config.yaml
positions: "rope"
parallel_block: false
init_std_o: 0.0
optimizer: "soap_variant"
beta1: 0.95
beta2: 0.99
weight_decay: 0.03
lr_head: 0.00867
warmup_steps: 200
decay_fraction: 0.598
z_loss: 1e-05
dataset: "wikipedia_en"
Each number is 200 + 40 x the weight over the matrix's rms, rounded and kept within 0 to 999. Layers, rows and columns count from 0.

# up: layer 9 MLP up, 512x256, rms 0.171, rows 187-221, columns 64-127
# down: layer 9 MLP down (transposed), 512x256, rms 0.166, rows 187-221, columns 64-127
# gate: layer 9 MLP gate, 512x256, rms 0.161, rows 188-222, columns 64-127
up187,238,191,177,129,142,239,174,277,179,199,207,157,197,146,181,227,214,176,140,165,193,184,255,183,235,251,172,231,237,244,165,195,206,173,256,180,179,166,240,205,203,173,153,136,242,199,170,258,229,90,226,236,240,187,179,153,257,273,161,278,180,238,205,251
down187,199,242,139,130,184,224,163,171,239,186,247,164,189,215,173,150,232,185,245,136,223,192,174,188,192,120,187,248,209,173,276,183,225,184,162,217,253,173,156,179,258,176,219,146,191,148,152,201,270,210,215,235,171,186,182,215,225,209,162,183,212,150,182,201
gate188,237,272,183,129,221,265,223,151,179,196,270,194,188,196,173,247,196,220,152,175,216,145,143,225,198,213,145,214,154,264,215,121,151,226,157,283,228,187,135,219,215,225,187,236,141,207,270,178,190,191,236,233,257,245,158,158,200,171,207,206,202,195,234,158
up188,201,232,176,131,185,141,204,153,187,179,156,173,133,220,143,175,189,237,195,214,189,231,149,195,226,233,162,141,216,230,222,183,191,167,214,190,170,218,148,192,197,222,253,214,242,196,210,257,135,156,169,225,269,206,234,218,229,174,217,195,179,188,176,132
down188,159,205,217,168,248,190,166,183,211,227,192,234,214,187,169,247,234,160,234,200,194,210,135,236,200,249,256,212,210,188,173,114,256,262,245,240,226,216,183,182,189,286,197,195,133,241,192,204,188,179,217,200,169,253,134,292,205,247,153,244,205,194,254,201
gate189,172,189,179,176,260,223,226,109,215,206,174,217,199,239,208,261,233,187,170,161,264,168,160,197,155,283,278,189,241,167,187,209,183,174,220,220,217,205,161,241,208,228,186,183,183,200,132,218,218,180,197,261,244,184,168,201,163,224,309,224,201,156,258,158
up189,159,226,180,120,164,188,168,245,124,170,276,214,230,257,188,218,184,137,205,243,236,157,193,239,132,219,132,286,206,237,277,149,239,221,210,166,170,187,203,213,177,180,225,181,181,284,203,172,219,219,229,186,181,230,193,183,220,245,95,241,186,160,199,155
down189,252,197,160,129,164,157,185,164,170,232,162,202,205,135,217,133,197,255,303,202,300,172,251,184,235,160,264,226,201,175,161,242,183,184,284,197,238,183,184,216,184,278,144,127,218,153,259,202,176,219,275,171,206,200,225,159,265,157,99,171,170,181,278,138
gate190,163,189,204,169,133,194,224,231,228,156,303,237,200,193,232,217,239,235,275,171,189,140,236,207,271,219,166,194,153,198,137,175,222,169,240,166,216,184,216,222,177,240,201,211,181,191,267,277,145,194,216,192,153,174,256,222,229,183,261,206,161,121,245,202
up190,272,128,265,220,143,211,206,149,196,161,204,194,166,165,247,124,215,175,216,207,144,242,221,224,128,259,119,212,145,166,221,192,167,143,164,206,245,159,210,153,154,198,220,191,221,213,252,255,224,235,227,150,180,237,174,221,146,150,227,120,208,215,208,179
down190,271,209,117,259,231,168,226,240,147,224,202,225,216,117,152,186,189,150,202,206,142,248,142,193,172,218,222,218,197,199,210,180,227,177,169,271,217,138,207,256,185,129,188,235,137,236,173,180,144,201,159,246,229,160,161,248,202,224,234,215,160,256,188,203
gate191,229,152,129,210,172,161,270,217,122,181,208,147,172,225,190,137,181,200,268,191,214,193,168,152,199,209,233,200,243,182,155,245,245,156,204,67,260,167,224,185,225,132,186,169,122,172,147,191,263,187,183,213,196,191,214,158,158,200,193,181,204,198,232,190
up191,208,171,201,208,183,212,225,121,200,147,215,176,190,171,213,206,262,283,190,198,258,224,193,216,213,236,245,186,242,202,172,209,201,166,216,240,217,145,270,143,282,233,218,224,223,216,134,220,207,272,116,193,135,222,214,148,195,220,201,210,200,229,215,116
down191,212,239,244,214,272,206,154,173,227,177,121,178,264,180,204,127,195,168,86,147,264,225,170,167,173,183,273,187,228,251,188,181,168,276,190,138,191,101,211,167,229,206,206,196,204,249,226,208,170,145,235,219,229,219,175,198,211,177,177,231,163,180,177,237
gate192,227,236,218,197,205,241,228,222,142,180,218,206,176,252,220,188,148,197,171,154,160,184,155,255,212,183,234,172,157,217,127,186,209,207,219,203,210,266,138,227,144,162,165,183,203,223,161,284,243,180,171,131,232,240,199,200,155,253,179,222,163,209,248,182
up192,150,181,226,153,157,142,228,165,180,160,273,245,227,250,201,236,277,185,212,147,176,197,138,198,199,159,205,161,210,168,143,227,190,240,227,177,219,192,133,247,248,196,164,208,169,185,174,182,185,221,199,189,206,254,157,197,258,261,138,131,245,197,243,212
down192,196,241,193,123,153,200,121,209,243,237,164,177,192,205,213,176,218,178,216,194,150,230,203,179,193,156,230,189,235,261,232,171,177,197,198,237,184,176,159,169,206,217,157,230,154,154,215,210,265,185,237,184,138,220,225,219,159,258,204,258,173,165,186,206
gate193,191,203,159,177,261,190,168,198,101,168,185,176,273,178,232,158,185,274,224,164,155,230,161,266,216,169,236,187,180,176,197,220,226,151,150,204,214,194,221,222,186,165,251,215,231,177,207,133,202,202,172,145,225,268,151,219,164,191,187,212,217,233,213,162
up193,211,205,143,200,263,154,273,200,234,271,277,225,216,226,142,227,210,259,126,168,217,213,224,265,146,225,208,267,146,243,233,277,172,274,204,213,178,199,208,262,110,257,98,140,236,223,204,149,210,165,217,153,240,158,193,192,136,234,260,218,210,157,191,195
down193,227,260,178,303,198,209,205,260,217,238,198,330,227,198,224,165,237,184,193,256,216,183,154,248,169,118,218,237,190,207,200,200,170,208,249,238,154,265,165,233,120,169,237,171,186,133,215,186,196,104,166,121,256,216,120,178,193,131,232,139,206,178,222,240
gate194,156,183,262,212,192,202,209,126,187,149,171,195,201,196,212,196,196,174,147,188,117,167,197,176,206,217,272,166,169,183,230,198,255,147,157,190,168,256,265,233,162,207,198,187,219,172,133,184,254,184,194,239,199,238,184,294,161,213,146,185,156,157,203,187
up194,151,119,228,165,277,127,203,185,194,141,203,183,119,261,209,227,197,225,295,252,125,204,191,225,277,185,257,210,155,208,211,211,211,269,246,218,204,156,228,187,175,240,198,167,201,179,195,163,220,192,242,210,196,277,175,208,194,239,158,212,200,248,209,233
down194,216,195,242,162,253,205,270,193,241,233,271,121,193,273,207,249,198,207,254,201,192,146,231,208,204,215,227,139,185,176,228,242,203,162,183,128,231,180,191,136,160,181,179,266,163,157,220,183,200,238,156,165,192,109,136,220,215,200,184,185,205,190,207,192
gate195,217,165,156,204,237,194,256,217,172,167,184,196,289,207,220,150,163,240,259,192,187,255,196,251,246,169,184,214,196,161,183,234,220,239,210,201,251,162,247,115,166,235,221,211,243,168,156,195,233,210,233,235,185,159,292,205,170,251,149,200,125,155,183,181
up195,247,196,223,181,220,188,210,219,208,82,173,154,258,192,210,233,192,298,246,161,131,135,168,271,212,227,279,171,155,232,94,189,171,226,213,165,232,212,235,182,246,232,203,184,187,219,196,183,227,235,216,253,204,221,170,190,149,227,230,156,243,224,191,168
down195,285,222,154,218,165,190,183,197,159,127,173,118,174,197,146,176,182,143,226,177,172,228,212,171,160,227,261,234,165,201,169,210,199,222,176,204,255,162,288,181,155,208,203,191,261,222,323,209,198,234,163,249,191,216,200,206,132,213,270,183,167,176,223,121
gate196,218,141,245,212,256,193,232,231,225,225,245,194,177,215,209,217,186,236,160,193,214,263,266,137,165,198,198,208,248,211,230,181,257,196,164,132,166,193,233,126,192,183,234,217,179,143,229,212,166,222,258,302,177,201,143,120,218,197,213,244,192,235,224,138
up196,218,169,146,149,194,166,233,207,209,190,167,159,160,212,336,115,194,246,202,164,228,154,164,134,174,267,207,183,195,201,188,235,185,259,195,164,219,261,263,163,232,173,266,158,178,182,219,162,185,222,204,293,163,210,138,227,196,226,147,250,168,259,194,208
down196,183,195,232,175,201,229,248,214,156,229,168,159,170,173,196,194,246,152,154,235,210,169,153,176,286,210,202,184,166,267,150,138,173,200,166,192,219,188,243,152,181,200,217,147,196,326,198,220,215,198,229,182,161,171,143,173,126,216,243,172,195,260,199,150
gate197,165,196,152,188,232,131,185,223,71,168,212,304,199,161,186,247,181,132,181,163,289,234,198,242,223,213,220,252,177,159,235,276,152,149,240,222,137,223,235,264,178,195,192,227,181,145,225,170,178,159,258,208,173,244,198,176,96,169,150,223,254,187,157,200
up197,270,191,231,283,168,178,236,227,154,241,138,177,258,224,158,169,256,161,189,220,232,270,189,156,260,140,204,168,160,184,102,203,147,213,276,150,287,259,217,194,249,177,252,197,140,145,186,191,229,243,240,190,220,187,177,263,186,150,153,139,169,289,172,231
down197,232,176,200,214,279,261,207,217,204,152,219,207,193,197,174,218,192,209,246,217,207,196,223,183,146,184,318,191,178,230,197,199,241,199,239,196,244,107,200,182,171,247,208,238,256,119,152,146,114,189,222,165,217,226,219,224,265,251,123,160,231,226,199,171
gate198,186,249,195,159,214,196,218,257,185,233,226,120,144,200,249,146,250,290,217,211,173,180,209,233,163,212,263,178,247,132,175,170,207,205,227,251,124,220,242,179,209,194,248,158,252,209,176,271,128,208,227,154,270,196,195,190,241,188,264,231,204,270,205,178
up198,119,178,140,186,158,230,155,163,230,214,213,219,143,223,220,215,196,162,219,179,160,185,280,179,227,224,150,137,129,222,192,166,215,182,253,312,183,237,227,209,274,198,204,185,186,214,183,177,231,98,175,192,222,204,177,207,236,196,284,127,195,253,246,263
down198,170,197,193,184,162,275,195,190,236,205,170,209,237,262,234,181,208,251,219,210,226,174,174,206,204,191,143,276,208,232,230,229,237,199,138,180,192,135,161,157,201,199,182,202,236,60,301,175,231,190,160,168,199,206,209,252,123,178,205,186,226,282,235,106
gate199,204,137,132,175,165,159,152,249,220,139,226,170,174,177,144,226,189,141,210,265,133,193,198,226,222,213,229,142,224,243,153,244,179,138,217,166,191,256,163,253,183,195,208,211,247,225,185,186,183,197,205,216,183,196,194,172,227,227,130,253,229,251,201,179
up199,211,192,266,202,240,204,233,210,283,204,194,248,236,175,224,133,205,211,251,184,250,218,213,145,214,121,198,255,210,245,178,227,192,203,145,265,190,191,185,230,197,177,210,172,172,203,197,239,214,191,218,196,268,216,214,211,209,231,253,167,149,188,215,178
down199,182,201,238,205,178,127,230,244,233,254,197,154,225,264,170,259,114,221,185,144,206,187,252,172,237,207,230,205,216,224,263,146,200,216,211,247,196,196,121,159,214,209,113,252,148,92,86,206,164,169,153,140,186,247,244,237,190,241,234,202,185,194,166,224
gate200,201,164,188,156,128,186,178,231,152,175,203,213,183,216,232,200,169,220,190,252,193,157,188,220,201,221,187,171,228,175,236,247,79,278,215,178,162,195,219,254,210,158,197,165,162,187,200,204,241,175,192,180,196,155,144,242,132,187,268,249,187,172,149,205
up200,190,170,189,239,186,240,218,267,142,118,132,174,145,173,162,206,202,189,208,174,178,232,203,129,160,121,203,169,255,166,265,290,222,190,201,242,180,192,205,182,237,230,188,224,230,148,152,180,182,288,248,181,179,233,225,248,245,172,222,230,209,293,223,210
down200,126,182,215,237,152,213,177,183,153,234,230,194,139,188,226,226,176,186,198,229,195,210,191,147,240,224,175,191,205,206,248,165,186,197,129,244,233,153,192,237,233,192,264,190,198,200,223,218,242,117,172,170,206,223,208,219,150,142,211,190,113,214,216,145
gate201,193,219,190,177,176,245,230,174,213,205,184,138,164,249,249,189,147,232,203,259,149,250,265,273,127,174,140,212,280,204,180,222,170,210,242,219,160,256,110,211,219,197,129,207,149,226,144,157,128,245,203,171,103,135,143,194,220,216,185,214,209,212,109,158
up201,205,261,233,161,191,216,208,143,177,220,110,214,212,184,170,223,188,181,213,224,234,190,232,165,175,122,159,262,222,196,192,251,205,204,167,151,210,207,212,174,173,197,216,196,177,220,202,172,245,300,165,269,200,225,245,218,222,205,114,164,219,166,135,225
down201,190,115,178,190,232,193,160,254,216,215,227,259,243,143,199,186,203,192,72,208,226,165,244,167,156,190,146,208,163,196,188,241,217,230,165,221,244,249,171,166,206,236,137,179,193,99,183,155,133,173,184,163,173,156,169,196,217,274,152,187,151,203,216,195
gate202,222,213,246,134,132,197,205,128,206,203,159,241,134,131,255,189,203,228,186,198,163,230,125,158,185,192,184,130,186,172,172,203,216,199,247,154,169,184,176,180,125,190,130,197,240,149,268,292,242,253,197,144,201,152,236,179,166,144,205,238,190,216,154,181
up202,271,142,215,164,156,187,199,218,218,241,141,274,189,153,188,194,248,214,219,235,272,188,215,128,216,119,246,278,217,197,222,248,189,157,212,274,166,132,165,175,201,221,113,259,208,210,195,176,201,170,240,258,187,210,235,266,228,205,261,189,298,137,201,221
down202,186,152,247,210,218,197,212,291,166,194,140,283,267,172,173,258,129,170,216,116,135,159,214,152,155,172,170,328,278,226,236,210,217,347,161,186,183,173,200,124,201,123,199,263,264,163,193,247,241,146,164,275,181,152,232,213,209,178,200,165,237,133,231,129
gate203,202,157,206,191,196,182,258,221,216,271,219,150,130,173,206,101,218,208,236,122,205,195,162,254,204,261,211,147,201,173,209,163,246,154,119,135,240,149,222,240,244,218,233,184,222,181,161,220,205,202,142,248,193,223,276,218,139,247,210,190,168,176,237,152
up203,156,218,184,185,126,295,242,189,129,207,240,157,157,155,161,244,188,157,194,168,236,176,204,226,242,241,186,215,154,172,186,157,203,132,167,193,141,196,192,182,185,201,210,202,220,212,186,251,191,154,184,191,219,166,182,163,115,174,170,226,238,167,245,249
down203,236,182,206,192,219,158,172,140,217,209,105,165,229,239,187,194,136,241,188,247,173,216,163,156,151,169,188,230,162,137,275,247,161,238,212,223,228,251,263,190,223,183,214,194,200,10,192,212,219,251,225,157,156,212,172,143,260,212,217,154,201,228,137,180
gate204,242,241,262,272,119,266,308,297,196,193,202,214,281,176,194,193,255,266,180,169,261,276,188,189,231,273,159,209,180,202,168,219,190,222,233,239,125,242,176,175,180,196,179,230,240,162,170,213,193,156,211,187,194,177,226,250,196,211,156,193,167,151,258,120
up204,156,273,185,207,253,217,237,177,160,187,220,218,201,70,166,183,183,211,237,213,163,210,201,229,186,151,191,259,226,159,140,193,113,162,210,210,165,155,219,82,214,163,72,220,198,194,193,135,184,164,172,181,138,179,271,227,203,250,182,141,129,252,166,111
down204,157,154,140,144,235,206,183,143,132,105,178,199,192,176,153,196,183,204,210,128,177,203,239,231,222,158,262,235,182,220,212,174,200,124,184,158,223,191,195,232,180,220,267,227,207,172,180,243,206,180,138,156,169,202,228,155,229,166,247,213,166,217,252,180
gate205,203,183,218,242,145,161,190,139,279,107,178,199,250,227,259,89,199,173,183,175,215,204,224,209,293,152,150,182,191,212,265,188,216,95,248,197,181,216,166,175,221,195,181,157,134,219,156,179,211,237,212,192,274,195,197,143,242,165,232,218,266,178,158,194
up205,150,174,166,220,165,214,186,296,172,184,225,170,184,238,224,224,123,151,174,207,186,235,127,248,258,186,245,199,210,175,193,196,179,114,190,177,196,204,212,152,285,202,209,215,97,144,215,111,199,128,190,101,147,173,130,156,204,171,178,250,186,230,192,209
down205,223,189,206,156,168,186,156,221,200,242,168,181,155,204,190,289,185,211,261,226,143,213,211,227,149,193,100,136,229,208,208,172,146,237,170,212,217,160,256,239,191,199,193,236,156,169,152,121,231,214,185,188,182,170,178,280,210,246,238,214,157,200,350,171
gate206,191,189,178,219,209,221,250,220,210,166,200,130,183,242,193,191,218,256,244,208,246,149,233,231,213,253,197,186,221,210,231,200,175,209,170,180,185,206,248,238,174,260,143,179,278,195,147,259,193,192,187,194,197,202,176,181,206,177,248,223,102,181,224,143
up206,177,169,150,183,180,189,147,221,209,175,278,199,209,217,231,208,175,238,240,188,140,243,167,142,156,186,176,146,211,188,153,245,246,240,154,154,208,145,166,211,221,190,136,179,187,169,245,183,228,229,171,211,203,161,226,178,235,237,163,139,179,202,183,166
down206,214,311,281,288,142,170,222,185,164,201,193,189,193,153,204,171,195,238,222,225,190,218,222,195,160,283,226,207,231,194,269,210,155,143,251,110,211,135,153,139,252,249,187,165,133,220,168,222,170,202,229,160,238,163,215,197,221,201,227,169,266,233,184,203
gate207,200,251,183,221,201,189,245,168,244,153,128,215,222,157,150,279,226,221,180,261,236,155,204,180,245,218,188,238,189,275,185,207,180,186,257,139,169,258,96,192,204,196,209,161,210,206,166,255,225,144,135,192,199,173,259,202,146,219,222,117,272,265,233,197
up207,225,198,166,229,229,266,209,212,150,261,187,208,190,155,99,168,216,138,172,136,263,242,142,130,185,190,74,232,236,175,90,156,208,274,239,199,271,143,159,160,236,236,181,190,191,198,202,173,200,174,284,140,183,202,258,117,154,224,165,157,266,216,190,257
down207,156,252,204,151,235,248,177,246,166,189,178,154,149,165,141,228,146,169,144,173,178,269,132,176,192,185,207,197,150,137,132,176,204,269,200,193,160,178,156,189,126,216,205,211,179,184,209,203,211,252,257,188,193,174,248,205,227,156,289,195,205,285,181,91
gate208,221,190,141,164,192,150,245,162,269,156,196,224,229,176,202,159,229,231,252,165,255,195,130,191,163,230,249,235,148,258,242,245,225,159,137,185,183,145,165,255,235,180,184,212,172,216,275,167,226,215,204,156,212,227,205,171,199,229,208,270,96,180,134,232
up208,184,257,249,141,231,204,155,200,197,165,180,250,221,244,283,195,241,255,135,173,211,199,170,210,213,185,232,177,236,169,152,219,189,156,212,238,225,233,197,174,263,306,125,171,210,272,228,196,189,225,147,213,140,213,166,175,250,182,239,259,165,235,114,182
down208,208,212,188,171,210,128,190,158,186,218,199,212,240,155,248,169,202,248,173,166,197,177,195,187,193,236,206,176,274,127,161,223,237,248,188,242,169,158,155,179,185,254,182,231,219,264,209,244,197,172,191,182,173,212,252,246,165,198,228,258,186,151,223,200
gate209,198,233,278,259,174,244,204,158,177,166,221,241,230,184,193,200,177,224,177,168,254,173,169,180,179,213,225,232,172,106,145,238,159,187,190,217,230,242,189,193,227,273,247,193,219,131,113,243,192,221,300,169,206,260,231,242,250,184,188,133,247,230,159,189
up209,144,241,206,194,168,127,196,213,219,256,304,204,133,183,150,220,214,217,173,253,167,166,185,226,226,210,185,176,197,237,221,167,291,168,203,201,168,190,288,254,212,167,157,160,222,139,195,233,189,220,149,233,202,250,193,186,180,229,147,148,207,187,223,161
down209,190,209,168,188,170,181,188,188,195,210,209,232,165,165,218,161,257,221,193,178,145,208,144,224,241,204,207,201,180,229,275,242,205,216,263,195,256,206,187,241,220,178,181,245,139,332,218,202,260,164,200,279,201,207,206,164,221,198,222,180,204,208,145,213
gate210,127,184,248,157,148,188,173,184,258,206,209,238,235,208,161,289,193,193,208,124,202,236,223,229,238,198,206,222,229,203,181,160,194,146,142,152,183,249,206,225,179,202,232,298,221,167,206,153,245,278,258,225,256,214,182,125,227,269,170,189,147,201,231,206
up210,223,204,197,158,184,214,223,163,209,196,236,172,155,195,247,281,204,123,239,147,207,250,238,222,235,255,234,220,177,280,134,197,185,218,236,201,229,183,247,183,130,185,283,138,218,166,231,174,197,174,210,238,221,242,171,203,193,216,160,256,250,201,160,189
down210,230,179,213,157,169,208,233,175,217,148,183,209,259,96,256,188,197,179,225,163,239,284,212,252,186,227,210,179,213,218,266,230,190,172,189,234,187,186,274,249,172,269,195,195,189,142,209,185,151,215,208,206,290,150,251,197,191,200,227,226,236,175,231,224
gate211,203,170,189,164,156,158,160,202,256,159,235,231,220,187,181,158,153,177,197,245,207,156,170,203,195,234,213,214,193,185,218,252,224,286,214,215,213,209,254,224,194,117,253,213,202,229,115,204,259,138,216,199,232,200,184,104,135,168,197,194,193,265,217,233
up211,189,198,219,249,225,211,170,207,280,190,257,216,173,194,227,224,242,232,192,217,196,248,265,134,255,241,225,230,238,280,100,181,151,262,186,192,184,238,175,251,201,175,226,197,240,125,229,134,205,185,189,223,241,217,164,205,134,127,157,163,125,206,146,189
down211,205,191,221,256,187,200,199,211,193,276,246,230,203,170,216,159,206,163,224,223,257,243,138,232,280,186,234,224,220,197,213,209,195,182,156,162,246,144,153,245,206,190,139,208,231,172,203,175,209,210,241,205,235,126,182,167,197,203,155,161,206,162,213,181
gate212,139,197,241,218,238,243,263,170,220,193,234,229,191,269,192,150,188,232,194,210,186,121,279,163,123,237,260,196,243,198,243,125,230,200,176,251,226,210,287,199,167,165,209,167,164,238,156,207,178,189,230,215,150,231,146,177,171,210,160,222,145,215,128,196
up212,209,234,151,222,221,132,183,210,171,204,212,217,183,256,203,237,218,168,206,159,167,202,198,149,189,248,239,180,157,204,230,230,215,202,234,191,205,212,176,268,242,247,192,179,130,90,250,173,181,254,162,256,214,208,173,199,229,157,210,187,225,236,238,222
down212,214,288,180,165,122,228,156,179,156,255,286,144,168,147,192,237,263,146,216,206,262,271,180,182,226,187,132,250,165,210,194,196,198,204,210,229,179,205,271,162,197,230,207,238,242,132,211,215,174,295,176,208,167,174,148,224,258,151,203,223,188,175,139,226
gate213,234,181,119,136,148,227,188,231,236,204,158,164,202,246,231,189,154,200,216,225,146,167,180,210,209,206,173,218,160,177,136,250,218,199,240,243,186,181,254,204,163,212,227,168,228,227,239,160,163,178,172,172,165,264,225,161,194,215,231,178,166,233,114,161
up213,228,189,138,114,169,200,284,196,165,228,183,210,197,247,238,177,176,171,251,245,152,126,207,169,220,165,175,250,217,170,190,155,131,258,215,184,200,169,225,159,167,210,200,187,190,227,182,136,222,164,265,94,143,256,269,189,220,254,236,161,280,261,146,178
down213,208,201,213,221,259,194,108,197,213,223,186,178,222,163,182,145,244,155,198,245,244,217,213,237,153,243,237,184,232,187,174,168,194,256,162,177,249,255,213,219,236,225,208,236,171,330,228,210,148,267,112,207,223,220,250,201,208,218,140,196,306,204,270,140
gate214,185,144,268,153,162,198,159,108,258,237,211,251,199,217,236,192,157,173,241,179,229,179,194,137,137,216,114,117,205,172,186,199,162,206,293,139,190,168,267,97,206,160,151,235,313,195,183,144,167,210,172,271,224,204,219,204,221,221,226,227,201,185,156,155
up214,134,225,192,174,237,176,183,233,180,140,136,144,218,224,142,203,194,246,209,263,161,150,190,189,202,123,270,219,236,240,189,226,222,123,200,170,226,202,183,281,209,256,236,127,143,197,188,267,159,197,156,190,212,151,249,258,184,191,214,159,183,198,235,214
down214,170,175,194,282,246,254,240,235,184,311,189,219,188,218,186,224,176,181,205,213,181,237,236,184,249,299,203,164,184,205,207,223,250,273,165,218,116,182,195,210,215,177,234,210,148,36,233,238,231,209,220,157,213,199,151,200,226,213,168,151,227,157,160,248
gate215,202,289,178,175,147,239,190,145,188,147,226,208,197,152,189,219,238,238,250,245,192,160,149,218,236,237,177,193,169,153,247,203,161,216,224,189,200,272,158,206,132,197,205,226,233,121,186,115,188,262,127,205,138,198,221,248,246,210,250,89,184,148,254,159
up215,236,242,225,225,222,139,252,195,175,190,273,160,222,262,234,196,188,202,224,223,97,224,187,233,184,185,201,233,198,161,224,259,217,222,175,230,98,153,143,182,246,165,180,193,231,155,233,175,162,157,212,159,240,171,258,171,189,209,172,245,170,206,176,178
down215,175,207,210,222,178,225,193,198,217,137,199,238,251,163,142,225,206,176,191,198,66,244,260,207,190,125,221,220,242,217,200,133,244,198,219,159,224,192,203,170,154,225,176,147,238,145,195,227,202,160,229,172,231,169,235,234,196,202,191,250,240,235,218,152
gate216,186,214,266,212,256,243,144,153,185,153,205,271,218,239,230,182,220,235,212,155,201,172,258,152,188,94,99,219,247,173,235,202,177,151,223,256,201,155,172,279,191,221,287,245,237,86,217,153,200,164,186,214,244,269,191,242,134,208,141,277,265,194,151,210
up216,184,265,210,207,199,215,209,251,232,221,186,190,192,249,206,176,197,142,152,206,250,199,164,176,144,156,176,132,277,186,176,98,243,248,236,165,268,204,193,212,162,165,174,199,109,210,246,237,237,208,160,164,173,190,224,174,261,187,195,114,264,167,188,156
down216,204,232,200,247,235,153,191,257,132,231,128,154,163,131,179,253,211,217,186,162,240,197,207,224,130,184,210,209,201,268,192,260,212,167,291,264,159,215,190,225,165,193,189,247,217,243,200,143,148,155,210,179,274,147,183,173,214,165,230,183,233,229,228,216
gate217,225,285,169,225,189,225,168,237,224,245,203,212,139,228,220,162,233,274,266,207,149,211,183,187,194,225,239,115,190,202,143,122,198,149,193,212,148,146,165,210,251,189,192,222,238,264,55,182,218,163,158,197,266,181,157,200,186,207,218,213,179,266,208,189
up217,156,162,252,183,235,163,239,152,301,241,228,306,204,219,250,221,191,186,206,178,188,139,189,235,149,165,237,155,140,244,228,164,215,193,213,240,210,211,210,203,256,204,232,233,166,147,176,137,164,176,170,203,165,210,239,162,186,129,208,214,205,205,241,139
down217,188,233,171,214,122,141,182,205,187,225,217,223,256,205,191,195,219,194,170,142,276,254,192,255,207,217,214,149,258,207,190,191,212,194,217,177,231,227,212,235,189,128,196,164,219,105,304,246,192,251,207,147,175,195,118,157,246,231,299,271,143,162,208,222
gate218,239,198,287,321,110,238,160,156,231,210,254,168,245,131,223,252,199,193,161,225,190,235,50,208,165,202,173,269,181,203,136,125,221,136,207,135,262,172,201,211,261,243,181,256,157,245,199,173,170,199,187,228,155,210,153,198,158,198,188,173,242,237,208,203
up218,192,182,228,185,230,300,178,232,261,203,252,159,127,259,215,236,278,167,178,145,245,201,194,220,258,265,139,160,227,125,232,173,163,282,213,227,220,195,227,221,183,280,210,262,215,271,178,160,135,202,268,185,244,171,269,174,219,217,224,253,242,171,185,189
down218,173,215,189,195,171,211,204,277,186,217,242,130,202,239,201,174,195,241,260,182,207,209,237,261,264,244,235,260,208,251,231,229,236,164,205,246,190,189,210,176,163,172,217,184,183,257,130,231,196,175,227,295,213,214,202,194,262,184,230,196,193,251,233,208
gate219,218,192,227,193,80,80,164,159,164,210,250,253,202,249,165,205,230,236,129,157,190,144,166,198,153,162,196,180,94,176,212,207,187,197,229,182,179,246,137,227,268,95,218,226,275,172,183,203,173,153,229,174,187,193,240,176,246,277,192,166,179,270,274,179
up219,152,206,200,253,157,203,228,156,217,120,206,136,206,218,152,233,196,208,241,175,169,145,152,259,169,194,159,206,171,196,182,221,189,165,208,230,208,197,224,199,203,164,177,185,221,211,111,214,249,190,185,155,181,151,200,234,210,197,241,235,225,210,297,180
down219,254,227,249,180,105,146,220,167,218,196,212,154,210,191,174,84,189,231,204,188,178,211,178,264,168,142,217,236,209,223,200,215,168,232,253,253,188,147,232,195,192,222,171,186,160,377,186,155,143,232,249,228,188,200,225,224,239,195,169,132,182,224,135,173
gate220,253,217,181,171,171,175,224,198,187,161,211,169,214,186,214,189,137,209,263,144,159,181,240,197,147,217,153,187,196,170,206,187,208,240,241,202,206,129,181,140,148,216,226,234,209,140,188,178,207,217,159,255,213,164,215,204,304,165,187,283,198,122,177,98
up220,230,174,160,272,225,167,205,156,150,223,257,139,223,207,274,226,178,181,136,226,239,231,134,255,203,212,209,181,269,218,209,195,196,163,159,210,144,272,199,181,235,237,260,205,211,145,166,214,139,190,138,160,205,193,193,165,159,185,265,188,213,134,240,184
down220,196,213,196,200,216,232,204,189,207,148,215,210,102,262,178,163,253,115,168,189,184,183,176,220,153,165,260,204,255,159,196,218,241,190,165,280,195,188,196,198,213,219,213,243,217,361,188,223,178,189,225,149,253,212,169,152,195,208,195,197,195,236,144,235
gate221,175,172,234,136,193,205,299,237,92,203,152,237,221,292,188,184,175,204,205,98,259,133,176,178,227,211,224,201,175,218,209,143,187,195,218,156,169,229,166,207,186,245,200,187,239,198,221,157,191,162,231,157,235,176,208,230,249,226,148,135,190,240,224,215
up221,244,176,173,206,135,268,146,168,206,224,212,163,217,185,171,190,189,195,219,229,235,209,292,278,224,119,195,220,206,198,207,179,131,146,183,205,211,168,208,243,164,211,248,182,145,234,228,230,170,224,179,127,196,259,202,211,136,129,189,220,148,226,186,225
down221,252,178,218,148,137,229,127,280,217,259,170,158,218,160,201,231,241,219,195,152,87,153,174,124,220,153,122,224,249,207,211,168,210,166,156,249,207,111,215,285,115,188,266,224,236,176,223,269,235,219,222,276,145,196,195,212,223,155,226,193,187,271,199,245
gate222,183,141,180,203,205,262,156,190,114,169,180,167,191,232,150,266,305,159,161,199,258,216,121,191,207,198,210,208,209,136,178,213,189,184,215,200,169,225,270,156,186,195,281,223,233,216,189,143,176,173,232,165,253,181,181,265,157,233,189,201,171,207,253,145